config = dict(
    num_hidden_layers=11,
    hidden_size=192,
    num_attention_heads=6,
    num_key_value_heads=6,
    head_dim=32,
    intermediate_size=768,
    vocab_size=1024,
    hidden_act='tanh_gelu',
    norm='layernorm',
    norm_place='pre',
    norm_eps=1e-05,
    positions='learned',
    qk_norm=False,
    attn_scale=0.177,
    bias='all',
    tie_word_embeddings=True,
    parallel_block=False,
    init='normal',
    init_std_qkv=0.0406,
    init_std_o=0.0,
    init_std_up=0.0406,
    init_std_down=0.0,
    optimizer='soap_variant',
    learning_rate=0.00695,
    beta1=0.95,
    beta2=0.98,
    weight_decay=0.06,
    lr_head=0.01,
    max_grad_norm=0.5,
    warmup_steps=200,
    schedule='wsd',
    decay_fraction=0.653,
    decay_shape='linear',
    final_lr_fraction=0.0,
    batch_tokens=65536,
    max_seq_len=256,
    doc_mask=False,
    train_tokens=286700000,
    max_steps=4375,
    dataset='wikipedia_en',
)
Each number is 500 + 50 x the weight over its row's rms, rounded and kept within 0 to 999. Layers, rows and columns count from 0. Numbers have three digits each. The size before them is the row's rms in percent of the matrix's.

# layer 4 MLP down (transposed), 768x192, rms 0.203, rows 421-457, columns 0-191
100:523590347529542435593493473459558543516476448589535498498513506427456543530431589579494575420512440400529573450484536420545540525472562522521519465582596483519507531478477528430449488508499451497569425535475498501583520448480534504547551532434594419447530444442523515500453519485493439518539495512570477437453442429446502425442582504450541515445519479552587514500473571488499442446484467456506489438497516444529519447528421584425472492541569529510586530497547436510525440428540466510480435562420458470548480536548487475480517509510425563397559386541505482512503622538583534451
091:559470491491497574416484426518473513572432474483440583460488496511513541540562473455529553400429367539482492611552541498531491509603459506505499518475451495400397493491543526560557484489550504467466578444497489446442455558573470498516496477427558569478435467485436495507509485548488508474506484530474518426555571533526716495572546527474426548476503484532510380572470531426517595491447523543459549514525466546474508504556525504518631507548494532527560486453461488440530482565473511584436546563535492569488534539448507545454495543427549459486494521532588577423483595438535544550
116:553578505535526482550405490396469530493611466373505425483512537487461501522414599514425540596519596505501470520502454523548438482539492435523503474633532446484541496531492460487513418445520469488493343493469459466455568521474512519526429561548513556586317439478452505479543581530446524459479539481469591520463564540463427530524398477522507580462526413551496600517443497514481527417582517488478467502537505518490446571541585465561552545448536509439495477582499420474453541550408545561469468485501523513526494522495493484502489459474521483539552453541558434568483551531541521504
097:519500494419494508435527455432572416497488425435468576496563534501519505570528519513430533476463534486503507525497449440444462444515601537475616474483464485448512532553545466437471562440478485435532455427564444455557514478490480532518624480448563521517475591495501470519423596521473595420518543483468571500536484517481568503456564592547512437455482476480503570473438524568494401458464466520542449578537535482468492417475493449470444493422536426489612466533452494543521499463540493570562562579604604457578534510493517515552455591469536528404535510551467498468475663593481467530
089:588473446473566438508514500493501462505496491527500421509442558480381510465554471433420503565561525506541619463372404527433459522570506514544484559427569457459468582578483518480393612471478457532552496549436456538578466485536541524486422532546501534490477553474510488526479484405459528511557484459505442427530511528356530456479432520463480563472514457493418539556513489545453428469493543514491600521495441507480521538560477470415495574510457434514497540512474427567438551455471503487488495591367530458546464555519499513476520490585535446568528587507554615523416537517466550574
101:565570487520459403530429474460592503515477447536544507534471566552522449497454493505458600562482458475500534484627468511568568573437547471472379434561519435533458520560457435542590528496509563558479571519460472490572518570516600576542467552580515447523428471542450504495492496379501433457527533589445483449536499517526477503558519559485601481401506451455541470605364529505538452410482516483528562515511487459466549544447505507469536558403575523452495526497513547497506451433500440534548429430405512558432465523458459462546444608475509496496519563453494527443523520556462547512
090:404499512442407496628478483561513506478527500514411655561495555527646519428561548512476530432411459470516464527500424527583542558496544494484599516519453476509539493487521504470541539616460448479471516496495484493482534462498431499468538436499506533473441543507563549472615573573549454402502493469495615537485560568443492513458519537512604514539445544461541527497555527545525533538546529610503498491532510482526399511457534628451425456492525543552532514432445447563544577572507501597517515485506466529496546535612467587486473538531539501551574472450481525538470492519549508422
117:588503571585527470436457499633494488519496476463495526426427524496415501439490440461532530457540487487445526557515586554433536500471493543617494465502510472524502515514503527444498557527517556468491523477516564483483504486503533588534521432544481443506484583575518539501530530518570506475455482493578408497659496602553488527463497543511570490514465443478472538490458536541451417439577477539602488441361451493627535602477396535568567565534540472528441454504395559486485499464473596542500514484522501440468501457354506492540538567558560436494480462463511472538569465540414517522
107:554462412478466472530458448547496477421512451560544476618473551488413500459499455550442535563554440486495469491502552443505530587475598423479519527630525476505503554527430516544499406434562511430514554449544485460438530544525531480534478463461449433585515395523462433486479428612456490592450483574488505449526457520520493588542593344427511532466429578521425490515491499563557550498468532474489510500520515454470533571595539566481545506541536475424540547509558473480428560409551514521488463513401546544469481456490500465397521452503619502590556571508518509497484513483558494511
095:479500401445548536485484487475590514470534457572510491472467459495440505524569503465474482511453525551422575485449504553542482470594461364591451525524460476340531566559604467429452502554446429438565482578523558586554530405468517422510524499496433512505479474541500578552477498509482524527474487465508445473521559457448527557549526402518539587442512562596586586426522453529543524581556470484589515506492440455505516547558565427435447592562511525505471508472515467548462532506535520491570475468451540481393397530504517491542523484529438417420497541475558544494433493430573506485
102:486514555489452514567451490472538539550489538483458461448499558507442486513499517515556420565453539481509449464456554438548502542552459454583548536552630522460484512488483580557399543429441415453507500466499493522524553516525478550421443464556470525476548557486529532538477509428511469470544532487421513599552550532532472508423433469542494508536507490530491633512522465484561522540399537521450590596529531495528607483551480484465438471538464528539527519395499500501514598429461446482475621575511504502477570543511396403511483610561563426443369547475527460507437547491495624413
106:543550466534554457500468511522512490475501520489433597518530504490585492549454437481591504493579491566477510467457406628494454488474458521489419481473490497463523475512469485463400536438458515552539525547474479584525403581449404453582594481462528447520611536527513462497541514490510453499517543497470586459398569463477434555484506392549430507385429538506510586470566529472514469480568454557505538499549514522485459463501640431514528577470498528485574365559470603529476535611497501486494518462495419499467415427489538440495504539486553564558563394528550508458550486530542547516
110:512573429522502493396504417478503538514529501550521484516569469450468451480639468553586562475488498346570501607492475670501498546499527493452487511510495598529583469464482439543496425469589598523471536471442521469493476485496427520496512532405500544517516442542465522479453522498553602492435453518538584493556463566480569529552563476475425464425528452524548422445583491515479522515445467515515577436471436466421478464494562396506511550474440526557499553544535536572435532519549465524411516410490496565488507444457552559532395508541456463520511475503450508459434500478432412504
100:498462429502500502497568509558552561436496599494489485448430445510587617549581502468496472519462531508480443542519488410443528533493546379515514639465498494446580509600491505439546598472548519596606538479545439409510451521519476470523529414495478512557407409514513532531474497456581440510510474537551467404524560530456441485433526502531561474463444551460548587553486516386489584478565454497470480436435558587443444478457403465516360518471520471503597458509533575495459472531494505462439497540504573507579425460499476460519475569465523442459506473474517543479492510519523442483
090:480499440426502592514551542410453500550528475633562468494537522512470537432455520434578399489414516549499563490436390522547518482462472578441573530578521528570568525483502478485570474460533499564417617539503542575488553478502568487459505536593522522512548497454541507514517504531625480469474529431485477538506506488531495442566522611475548462452489476546534479550543436481531552496449444558641575473426535403610548485519462454467457509551591512468548441530508482513424463591506478528529384455494488487468546429483447451516517501529512450543463572545471581521506497578478573558
101:570396569509510469425551464454500532600522402578556519469485441508522510569409542371530466456558573502506588502456525507536495474609593469546414456484521425454458487432471441505512437351501454530551482512515549556397508503583451521563580507481472480562533441469544530612459503489538533405500561530500498501388493508471486523405560478534459392575547450496460439441486449475548539452404557515551543473549531492429552512457413477494514503485507487524525531477455547516386485440525467430387456424475472526491545474522516483493457489549532521532522507480529442455482507532467514434
103:450526553477488421515453530493521439468571474478515509544512436513535494483415467420529527451457377502507481507513511541526506545526366471529511512515530609517526457576422546495470420567486502575489418466477572477494506501487535512521577516572548427502467464554474470541505440479440486565412487461473527478494534500498557509518579493563452510489579474439514644627504538466576468490502532455403504494518503488562440486439495667424541415531507441411528500540445474500522503422525494579475503625556526466502474594470547462459501552478426467601467629479504484447431507439426513458
086:595477463450494521500586455528467527461478527460455427574560525395539507532448587527454566483503542458483412584527489598481529602518487435530410536527489586494487527465501570545516509481523502511573528510456535526499537571507525461495453479507489464544411445530417469502475455574462610490517471434559466547485437528462502533447557464576528484484484445477487431478483545497478620493482440506429531572455522553546532445600480598476578507415499455632514512557452497423499493557517601537552412462494463521485410480506573483654547411494487536443506438498577508564556510524501412470
096:533556533534508467532447509570565513545526463468476507566574449536461550476442424483540466528502527534405490539453499517447322468521419439446482498544533468521497566446460553502480511438614479460517472415570556503459525522490584370576529537506496537478548515475581520520454526488464535494446572405395497442492535541527413485463459578419505617623503405478452586462478471498448544475486457574393471400565508491503588475584511538529558598514474534513516468447467608410484536518510477522527458414522514566462537518487455529491500473476518484495581540577469515493530481484542508463
104:468577553517505515447488464519396619455506573513454420544475546480435379545513593460585611534563562561508551469467449542583491544537398504489460469430541452489477533456507500594506502448563374458522533436575449505565614483479466490544458501441544520513451636484489536452606509484514594513479479542499456461502466498470504421558502499456528519435514580550433452466558524532501464419416432473487499457515476573447494550505506458519584490525482444425438488475609443442569501507428461530529499502506457444510399495573435505553487489523443523525498509509438553415471550493510452505
119:506542531489377497426498507616476428441483476516556369517457402493430527485530437490517494510477484509459504390406541458488620456549437467469545464609473519541539492476544570511434498492534582514558496518428468486448379492530544541488426538489575569447546451492378542457508453532492484547443458519553470492546504506498522454451463488502448520452446478576491530551462539460485503608493505415503585467540469474548582442501430453586584557513560491524454486449492489454486498508448440432440543492472443485501486627444470468499467575556558482398499559539571492564560474549485556574
097:484526474567432487543470550565538507483532512500579481470478485543534500527432553438505462552528461435497437511603579492536490550507526533477466509585581484472545543552458582462516500509387552517546490442464521543509490493444497408473520575476500492497523496452546591518461483462448553502404496492561437546501479538618511419556501462507399472537473458518439423540471576405548459518569577512487503397455518527467416441435563494470466534583408564596506519474546439461434586567628480473522583553551566515549495491575567451553395512538577514533569463516512483399491454454443570506
092:486496490503429512587528537508479414450530495513542443523425543458532474483460577569538517425540520467420435492515485517497464478495481475496500491535463469406537495536432508521505440415416530505414594542513578457540500566611500495492559529428406488466540480396449382527516565524554594470464509492520469593422588465460503541483536592530513492510534492527549596434515477397546519470587398501489435415493527544520455576476551551454465444513516525513548597468476479553459553517368353567513512485471473473581587499486476507510545562538481507547420484456478491508470529434400546480
099:466539546436536436474501412538488537588557529434456595492494546514533455492562470490500549511561466537589518565501524493625520568566590411510534486464454486524519497577512383456370453519555476434560505480465546427566470519520470455379519512421457497485441601501483502564535516465473550445535555548482363519487497492493511496449484479468476534472413468450512507549571528544507539609409443499537582544549485523481421483400498511531477468464561554484427505560440475495489481537539540468509413569479501593537557520459550534491528588538448517517482544525473387380553534477491446560
107:519563433584522483481503424442452396490484527577554457477500510486456469502612493475580462469449485464533530517522504400424546498584548509495406483470548511496506518452548518546572529472502513518489435580462546465557457533481468509362512492573562403624486624522478476340582475554526545483583470459467509469555482577497483498556439529456495580473513427538498523642475487497411480483511508417476539546422414508446582472470512522425560473531529465483472532482580536534454455458489464508543542486521535544446490474601491476549549544475392426461479448564537493530518492551562531529
098:468580538477504473450484631563520439491560486509460459568514461449524489469462505514565510456544459560521411540555524485532563533537523585487512496554506468480443498469620503499503546463516465572455474546507517582630445445467382488470568546471527477490462512517439457595538513554516512486386539460541545530545417340400506445404576493525553532554443504573455444423537590425480530562417583562555487493556509535453431562522471565532575490572446514541507429523452461488495445453516483496551524500493494576435477495505427537516512503517496484532506534551471504360539508558483443426
096:514571495431434502480562471461486409551526389497513524459469469544501468509474524420524478504537466544514500421395504459553478479432618602566418504524563476622519480595491517508503469497450451564477434467510511464512504530454512497472414587570515505452508574479440499608346473468488404435485480555565408544456538490470427529574489461460515491497501548464534485378545573482445483534472474366481477465587544527545497585518451478562513531557565502506553522478488554551483419486621455544508534516559463473513487478523516503453552481539543467509528430461573579494477442575564460546
099:513468482585532451522522510541490534414493512422501510468489491528425512428485579461552559545533395460418509541440514455489591375553531425538466573542471446459515489433399507469386564553401498456440504519586484513483495518422504538544521482436486571478394473528570441494544428578443506587527495512555584540538503558577423445508575460494470569525571537518481629512594516532480557463544432462486505449560530392480408523467491585468544473521532505483560471562538584492483492519466522526553421514488545539455538518579484494480573468506474546520484591531533582519545493527416535546
082:464557432492543475515524518509411468625476451507463443494562511556472618457522482532477555542598460603486556524462509447491516467496411561534430477514457542566497545538540477473457447410551429446566463465495413540450478469496529520524466507487510443380531449535412578504458573523504484568549463446552470508467412429538475436440531560558405526510582439506522500519573526483475563467462548643523478547458406494581633454495457515498545519478505501423485501546491471479562462480468453547620547496518555548472574501511438572468548486491481526444439524518528588442443527515426457580
112:608557428469455488489513441491471437550476510590469614421446570491455399417498529502534472371462485497507449542412501573490555481512515516453563559491539570425552408521476534458424499522610540547437533416491545457482494568551593420467540456551489538503569476500412497469510604513514526523537501450471500483514505495447480558538589593338511521479484505545510520514495484453574483562483474509511533645422478552477475532482572457485452480404484608514488466494477466514468536486462461459528503471476422535370484514482503517450567543491598494538505471510466440542492588498456481511
087:553547499479452530433499484493531387526525495534502424522576464565496446434526520521504534465513547453501597522472456557496513546488492445563466427439414447483461575450526510501605634485503488538576411478471475404425519458531546447517498406389518483523498521526404447419544536444496526658570555516491553449527520543415534585471522556493521489578614439529463481549470508489452566482524501568454482481446546433440510455523477464451463522575450480458513456554490506486499465453542544475501622593453557400499421486536497493499471529477594475409510543457523561472431469555531433529
097:564490541465498514513482457477558561546523523529404524576545596517499501543482596453500536542496537425459438486561456497528593490509569434415499609422508480491478494444485546398409463504541461482587581419453455414526527521494479451466547597543510455497495566472479491393524585531498539524594430533529502545568431498480562470566523471457571530464528418456469486464567467490491522502485405464466452557527565519463481514685560543575510471482464460517460463544479512475467529521433458425568470438550510505520438550547556561592482581498509575436474529457548500579518561538525598488
101:420526466487567512603393513486406484597494542505474616490499489475507516544550485455580543452490638521566519556508517491535450448475535475509500627465475477526455473457420470479493563491555438477476552581428547591520469499430537410486391560572486500524513499448522487473519522570415554594553513482466478519492435534487452516587514553535559553489477546440417514521491581533494551531545465479556443526535484490459554547535566439514553530485571552526445559559522453375555461507506514560473487455401506464370438468565525478536545396473459495592599460492474556521538458482483496499
106:522430539519480528438454461565530488561411522471440508441408452475515429572448479460604551522566476482422557459378628501540609463411453499529529505460509525499490511477525441479489471509534451498571472445480484514558555486583499451481462413528528592480579545468481432417541464403532479478466513502411467467537457561499527508503430530452486485530444578357597421561533462469427505496554461501614513594472480522511471558391514384538569568520487528529475498444473552532524534498492454547477468461513526506424577605465535488532506533484534465519508476409476534517566479508419542523
109:552465472546530486433548460459463470440536545447384537469610514495477560497482475567549407507576434652505476462585479554397492462528425480552510466496573441472406474474430546510497450604531489437451546458543555514442561509531491565408453448568500560415511547458506581484401464493511523497497421499484586524528468497522410494554557509497492447473478458532500523562560520431550461528455462466539465546444486587574479510464569493511464467535555487531485457587553557466443486460569536493506473475564495481400429418474524519524504404376480517469532485416466466420586476512538441542
098:507437581502460511541545498495360443554573461539532471541575520433440460468606576466493587528544518493444547530521553490432425456605457501425519514521474542483457480459476541468492481507440492490513535430448498487465470550455524474627482620450519616499512588570534401550523588456527457507486410575507411499525435512609416389521450493533493488546480567471511540490529449499576551573566557497547521475518479495553569518502526550482497494593472525460481455533481507506540483567498440426407464572491445491522463506526428474558589407486498427562532512507469559498477479505468450610
092:455503555485471538509528437570569454437541542418459539476460552446462547557503555639525438497541442517504445559482478557582389486451494532458520507553476409494487512572473569554383479504510476501493439482509519491497504519562545534538496502518578387500437442542518455626513531439528426488552463530425463518537628409513531461500514526462595519507493478509509511476475467419548457405561432521595549545524398450466606480447510480525353557594459439528512486543521476447490558433491481555437461556545517518506504456498515495564562411495586438482502463437503551507570476463524461463
# layer 4 MLP up, 768x192, rms 0.208, rows 422-457, columns 0-191
101:461587533577479414541561525583438347459565514529567515485388506580463520534447593497564533546562554512476489404472484480501489472458572497522519560514458440521403466460480459539505511483497536444505485560535450392577502529577516522458456487494528505473444508443574548479548542523534442569530484500506532478562519610498513491525463509520476474565425498488461460481454536521465482515435431427461421594543582583638520452538481536478512524449481479471462552532573513461440391545463524544568449483418558484562494473444519448439470612408479553404484542505467437510559503518546449563
115:490574496582547450536463500427577488513524540457506517441458496473474410454487465485296637519466540486412452535546573492485510539484543588496499538568468481495559448547444419519507429541457511540536424478607499502546527538437488419454478587420504463475569569529479532504511500492483466518557439475524518528443489474414556432571601471569484504443532478485445577417471515515479358469573529436447573545524468518448439541561509540576527456391581452454471498538485477466481558525470524514430440524563428548516576443451533437498464482565476570445508488456522511518480498524502553498
095:588537481549436558489485390469514494429517494461476552519543506494482439529585585442491657514547482513510476500482506468525549494480562523500417527499586563485429486488480554534407532486500396489463471406522446491442526526494536523484437449458517585578434544516468493498504511497447513519550544430503544491446591416452428446484583488440487535511506424433456575562495477543489531583481594516564520458493431453479519489501533504537402430500494522524410514451461458550525507514450507432484439481576422498394469525503402490509552477454457504484440556363623370495454527516508499611
095:523433480542537560443428518516470493538460529489557565606510440501504522457487556519543512562437429527513486462430525559577628467597523500419593520513505534460512393371502437603545491507496442484471559550433523460419533403456454493506513428553432561457518419455520505566433508462469618532513492527510411564523406417495506487547507501483577558453538525468587486503488525528473510495577438511422452505519534414459420539482473514452540538472544496466476440421512522469558571480505554489561535491600494490437543520521552474583550540552613500523537495484525445581444443528557430453
104:415515524460501611514511463394522602489552601495480495472545542430484564520477612562528430509484554453539421553547505506550381439466545534541518539533572467441507507469522505504376550559488433444497431493461504533421482500491483442518465534402508511518544495464484523550448512580518583574501378458515498508537548406452504468476516471561551551535455518508541392495457480473390429578519535481398505530445429470533439480539442570539539573473498455521465475574550456511466520642538555531497551492525487453501588518501582536537532424574487516497404559564523471482503512445517476436
095:584455588539612447446524534532467532568491430471545306524464556486482447562467391498532541494500465495508529535471509430444545446396549485536453439530531601479496562504560491554420542439476503522504481524463570455518485515503612512493516497540532522591479528513488549545463460430478516529493442494535416452528529443506378421514468410413529550404468504481413512505540512506491537572479515495519499511452460463425662542508562412523561567448469496468496538554517520492501432467502512398521522530544469466491487471464578512499384439572535524521504459535477441566504498481411470561
105:481495512574506586472486588455466463461479477487459584420508464521453531494517514506468477484461420454504468444509520528450618500485483486450474513546574468413483446527415477482554524598486441511541585578482479480519496456494460406536500516466567495563505491475525488563507431373559434435502521595528444527492494514442554633513526510538638539526534526479536489556503556570513492488459479521415475539533578544514540582417480519488387563538590541556529573526489468524437650427549473450514478467449465460514537465497485495554471505441473492521523477489372445438599385474434547443
105:467503403506528444519437476568492544475492489581433449471489514519431476463592548464556544521497391521514529448486505499529492521440573558519540532453461548505453579478504516515546486532439566461515612518525543483549501507473489513529477485508559446494505429427485492494523424434433575494464511511419497424558498527474528444525559542500441522537452568462545443617484488555541535507539657462471531516425550563583456534393473653575452542461501597505537501503510474516452523414405501515460517481528465568521430421530444622577506429399543531486520608459479571503488458408455472482
097:550468497524461434456481426435608535482571512504489480447554503513550457540489491529428475446467505430486423474423513596511429496523514452401534418507533404547569415536449457549507621497571521483504478485539464535476550490498491525450504518475445595564494492586517539466543565552454490587481580430485618580526498506521518470452549436513498534435456476489527461447462470459486527684423518493487472565464614549472421513501572521493516543542566474492431420535517518444470531469556520574558533484589494544508570562525455456519519415440474413504456518547509445385480459423461479532
114:544537450468581451554481541486467535439521547514526521528567544506502529556491547512524583514404503493494438422467484516403461431418552601492545499425540453521585630469512556442487520444578476503528468493571425425458579527493624528519468472490495512453567484550541468520427535554541491489502633478507508447456598542574494518456454512507504442554458515526427566414494458500521613520498376527525502608514485494537460454433543516539471441524483554470502601559443494542529452521534429452465418569414518528479484569405496409524465470461513543494487491598555497555464442506518415536
105:423600431528552422460585535520433483447533492498386607660552473404535540437510530558566484474557480563528473443447447494422483463490490495546491558532524508588517371516493403418493490471453478551535551492502476572538417425442472509567441527492458433585422461532584525522467450469503493486516535488425572484524482530578405515517455484505529505512518495551516511465523544439571513470572453513484504528507542557487402428541551489529526476429384530504488519503576465490486424517456506504495475431463450555481452512514514447519490632427539576554551420473533472509518559533582554473
107:532443480527610532496431591424604578494514584464477458535441451511425543470565461498469468367448553481592459469499518462500516573548436498540579445460461528454544503443552471452522517511483512413524499512503368530413518601468517494547514541463496439556598427479509461511534570507506476517512499481367491526478508494446661439512462517464473540415478466524500466475532476515451552530555432502508479517504539522546462492428476516440568500501460465555486604552511502574531576482520443556541482499446437405435512507497600555493447558574414369512470512512479476554514585486455472498
101:426379465569494512573518521529489574509579502546499424470496496578483496502471508500577499573499577590585458408468499572556486538477467591632478598529563530538433517458360530521424500545473460624602500531467515504457450468656498528485513476546458516431453481501465476561509463573513530421469607548538456525542491516474496488464530476572501513468454505545473589499540486508485510499539438462440409442436476472488552413494457529459438518545516468490543494478483488531571414521512445477513459576465567458489467465428537516491549593455430501525582489441478535404551478539555557523
094:470485516531551500537540558477480483505517500549447552349438521511480429615504460510438495513538449430458542467480462490564503537437554462510502511445479472606516387455492481498445559434464418514554551596557540451529518559507604497500467574450495433450556473491503512521458419513467488590560467431563456429548537422469545492474526473543537546596521484477528430468558551590523530524463521477526446537537527570447453461542569521541520565486377486494492541477509581507445464508625453459457524535546508491521466494610450472574659427458554516466558511416540413515438485539542476560
096:549424473506553577618547555527547576520606479556469525422495543548487476462520391518498478579517484554505491470495558505603485493498571531566513470471501537454466464497453427505492492521528560456504510502517489425483510553349512642486458476564437615481445501480518501516587506546493551462469533548522474493432532561548521486484530432524513501472549403471508523494573498573495459489427495495572466455486578548498433498568513465482482504553504516541493435475576552442524509441518487549526399571576465482543480493517474530568441481487443350379555524555487498425489481383578549379
100:518555520461460538577531608540451480508561478500550562563621557494473478565555542407531547478477560442552456452527573406531482494572499554505382547538521553512421466473466359463467450479496478505473458527465508524507458450485496457545459423526525564457506515524516537474507426474457638474560490483590527524442592452567491528520579532533514482421532548459514474547356515459555544520467424615423501497457501551528508510477597500471557548486445506455511460530480461619426491500447508508531486445532448512487518469507568487567491524472506479506535466584567435541480479442365479606
088:435474552630453445457585389425503563532513491517454533444467523521466485516508491453525542460527399520499508524608455484492583421513556536455522519517538562522459467415515555633444503525467522540600481514556518524486493486578482552453536524522489444410544515477554523492523453514414447398517529534595494529477538450475516472437512582510536538505455440429517573523426532530483558495496465430502486562437494544451521454464522514504439391386463483413497460457471464520466457461446434498425580534494501590444514500452521524442570579530496525474550468579428606549491588471369493443
103:538514611518466555510497495484505482513509423577492488510413499462494466464472466439559419527516549493559489497484509475595567520492519497479517535522470449464523451429551474469487533490499524498508625505447544576500498502519563498515442482460438500500591553459528512550482550542541517493490452477535534462469509387599394474469420502411537551589517490461430461511568576490453475522501415446566509518542524525604553537525455461495454421538481525520538556574540364430469407502411377504611476421530503485573475494591493466491477464543497437474530539438552455508422532495494706546
105:417547539491502488464502526606428530443563533556576559501556511542485576477482519511563497497580542533495476526530531583514455465376482541479502570435557460416536541582498513520512517478442506500456557516581478524511546478507526482458522384572494442480493442547512450534484430440429544408575503395512513509477494490435491588469520461423512599468458545566422542513522534547506470432479472423463408493516513444403457461545460460467471524594480466419399419507509548548462469507396486521579547429490446527604521476530473372549567516566465598546519435514471464431477500582479510450
132:459512413432422530553471453505553461504435490486541454531477438487518419458466508506498502525410525579476515491478555432465525515449437436509489507468561594509518595508410542508536523459498579468479454607475562389452466525596473582567528579421575531547574443480439449546525486537520444432490434505543526476475509626517425523428491559464483515429465479514445523532474477482488531570427552500420473511461450581576537477537509499543586509537540496604507532487508518499479537518372437451568450410431436531456533453496525475435376438456551477406482563506563538492554485458417542526
098:501526530432493446446575513501544502508401425477451546427583515556536519567402566471509513516525499580526467448509479522565533530514493511499511542403407503520521503449519439558538445588518498464537544471522491530513604512512543534560505574485508635501505602633442474521507491542419428537483416506450466495461509465526461524463403402446525555558512548449504540478466451454462534428476449463505578522598506511586499532483486492458505440539503427480474507527445604573547493470478459545371540525531416525467519472499549541519402381513462562570495562482575496545447429408457498586
104:573496419448629471393520562386510503462453499472552536448544527546481534569463437483480542512485449557542510473487518494533470544494555511419534403466570557562482540501465449503523615512499460458616497520477490506496510466401519552503548530503385522553516438487488497593563451436500389467544584531567495474495615410550479473489506471422582520476512529518521453499465579491476535492496517547534533486613495469485518450526447476481540545547522452404375472492540464486497470487592505537475591467539508513516443523480506538491426455584514463507507587566494383526596553575542416566
098:450403438492491421583531498504469418538479416480443552513524408552447477469462545536560574513479557494520475585467517451498533536460467462575509471497438489448534449451482370439453522442478568509582458612559449518457558511572412406442548476481458364475553495537573542485547567504386429455585565555565459541398485449533567544516493531512449544470455491460504576462520420504438525563494427486465495577579461507557493389516452520517514487506582460585469457472434544462446523527547454495475508498477461471510626496516521572478462533514480518586485447530450558469523478456481502496
106:476600490594482526454620515541566544477528481459496392444514523494593391504419530512506525471486465494444424573571575504485498505439567477531523509467568488526535617407469472498496592557524529506531453473569482571485532538491551500593446557492482370587496498590483519464416445451494553496477426477453451536567503505484462439519472492509430544421483470492495396490508451364497485594490581560545534540442531531453504501412463565433458476429481503486428532460547592479500456544501486542538581482519411436434473516538456490444437549477410499462558494556584449509506503465528496492
100:450381502578516569553509545454540436464535522584506517453478476500442447546471517459501565525480487474487581486480607456513493499458578560460547514462450532562466512439509464527471422602457548437492415391576511495443428444494437510525583474506501398460537429461517554488454505514518370472514488462457504476458481449499513614543478487388481581508603516532612558482425545543371592465484500565508505465503450453541474510481472546593487507458473528452518522432583509460491612534470575462517612451481587493516501499490460497584442443500493450477448480469451499530509453509563459421
102:533586482509519463469495564485478542546432484555528488499479474552409469513475430565516548473429585551389465548586570535462536518492401512509639542526492515428457496450597435489436448490476432424506654528505553606491513513431546537436468423465484502445465469528479494527504517532472430461543555490599482424445496417604529430513480541522492596515516452488471530493564499508496529630396470534443513500543530447463484487530512564454525487460404531592485484476595418462452487468394422518465435513513472524544555483534481487569519470445513473495475517496616532575501540525465458468
093:445573495524500438485409524498470557550365476519554525467408497515519419504629480571534571501591500578452503415449556542502445501489536497518462550534591552506449549532520520541373497489456486545455479442533592496512533484449457504489452470429478459416457518565527493545478480426555501495541502466527556456475508535401439474531517446598415407463531527431531539554523559516508566502496476496544506485504467498546526562482518533494420537397403520556490468428510467566508534435553467470452435422479480553584466400535627441545525525618536489503432446555564498549512517451537542422
093:469543535403521565553511347500430492511589548462576525444568482479527508599493491456519563434545565601496468513363549588507560524505535456431482503528472470600466563491492638491541541506534548502519589497429544511623510478566480505535470382512541474562493494470545512461523562491429499506538509499533518588486465449510560515483431378474516497501468570532457545501470552537499521489468553429530545466614541504530431544452535488546533582555497433450445509471482473545431396550507409483479496482410537473499480403542491465485514534469476558448538454446503496544502426484441560431
112:369523457511400489434435594549472487555515441530512508413476488535482454464537520573486574411544540483409431406461490488478572530469523405526554576389497481520527408505498462408450506519519589511467465556523497509468450569536444441521432469484545503573500505653525489494500572491564421457458487492411539610493532564547554473565416451469487476444463453555566503486428509544542494494471443532467488633470621509622479477440505500484543511469521555535486496536502523540486620451476483497483534560496459488479504481454453448434455559454510461581478481562538488506505570486462446490
088:458465525499509470482471561548456485461484499454532570459450513484499486432546568529476495457521532607451520539529477438519499501476511549471499576501593460490494411489528417489586478538456428550411482480463541498419464536526510557479568509465545529465486549501505609478497470533518383362572554504502507499419497523512519470517475449477488483481501475533384489585498550518496560505480499469470490477497551356524536521531525426464631444551565501436493511383451440391490584423527519549408431502505509432488587562493505541506506578516402495586580440430410451517572420424591522490
104:477489561547479470461551516602519489578528394517583407485462553413547530454505484453521441505586491447512442539496421609513465460478488501563456485523549506471544468533485510513410534482530565532369551516490516572487398441447477544517521464466527461512497430493487490607508474446555529497447516506522503535464433561504442606425501504434381531406461533514433513521480633486501551446380526507535612496489475440556509498427560458542439494555529438468412519463574536525502564365531463528434558509460435544481566520440491535571482408446552467484518483488469487482464470498448431529
104:406508592442467473464426533526514513508491574523447507388434499452581530521446458471488586515544513453480458500501529550540425516511514419439566440416436438471383454481460454474554463480459521519524519486526565520532477558608509509469498565540526523523551480501415539515475538502548490461482531481536608451488456473472512389566473557549475468494562472576570618424544489485510450540444564480406506470526445631500485432426483446498538452546514432526450433572519461488618562464524459526491522509519439509526411558568551502524483420571513527559534564553529626542479580593497500468
106:536395501551468373532390524466544468562482511502562505503448532423534396460498443478515535453474470506520415535417536459521489442433436585539551561484557366501475520422523548565509506492542472465486491455507586512497455493472571486490491550556535478561542504557525462539463445421490599475568564380653586402552423570582463482424482472452514410530481485521529508517490473380519463465525514474487530534491481469463519482478494503511499479510436438538489580536514446486487526526510465499563448577474495537435570482533486490454472467472512543550522476489395464632599591453451490480
098:514464567536548550498478505529527496452523568490462637599533479486449538587488473482499524516537568508431409513521526568434503430426528532593449490542600522490428442466516491574516456601520484394543603532418469565482448499576515494554522448563461507549580436513522408472467547524498513563480538534471494482468431519559482535477582375503463463453410484459472508555526459467552487416557488540492534478499552499540441579557389427421516459513488471513522548411531509459380529522548512427504562532519425562460448445486562466455504401492470374574543507458479465534545519504468520535
102:481462537491557557389431468529509565482481393458488632543476486523491530609416472418548517416466505393580522523510483432448494507538469495432539505499608486457559418432429467576473479559547472447504548493421500648495540431433494496492534473425489455553570499456611472462482522447546429481516502543591506503437527446555543515443495638510431475419476514506541421555552467448444493521622465562510481479452572466471502480592510452477529494440524529416557481527577515507520519504473576537423450507521520506529601495468547459519443478548552544528497431490540548515507480486514501494
100:473563468369462518594506545544547475537445467476493482446466515475617447525543491505428434533476452477441512584507531558470457475555524506507545544506508451538494544552425493465415489581512526484452472542440429543471445609535494515452543507532537506409461605534448533545415508547602501407486565466523479548555420564462502505532486437481364529484502566532458476600488485446584608571553479455504540481466470468457459520490571463475523393455584535445459448576593569552480500535535606526494525482535511497476528448563520535481473489484394532426501563561499474561488517437436602490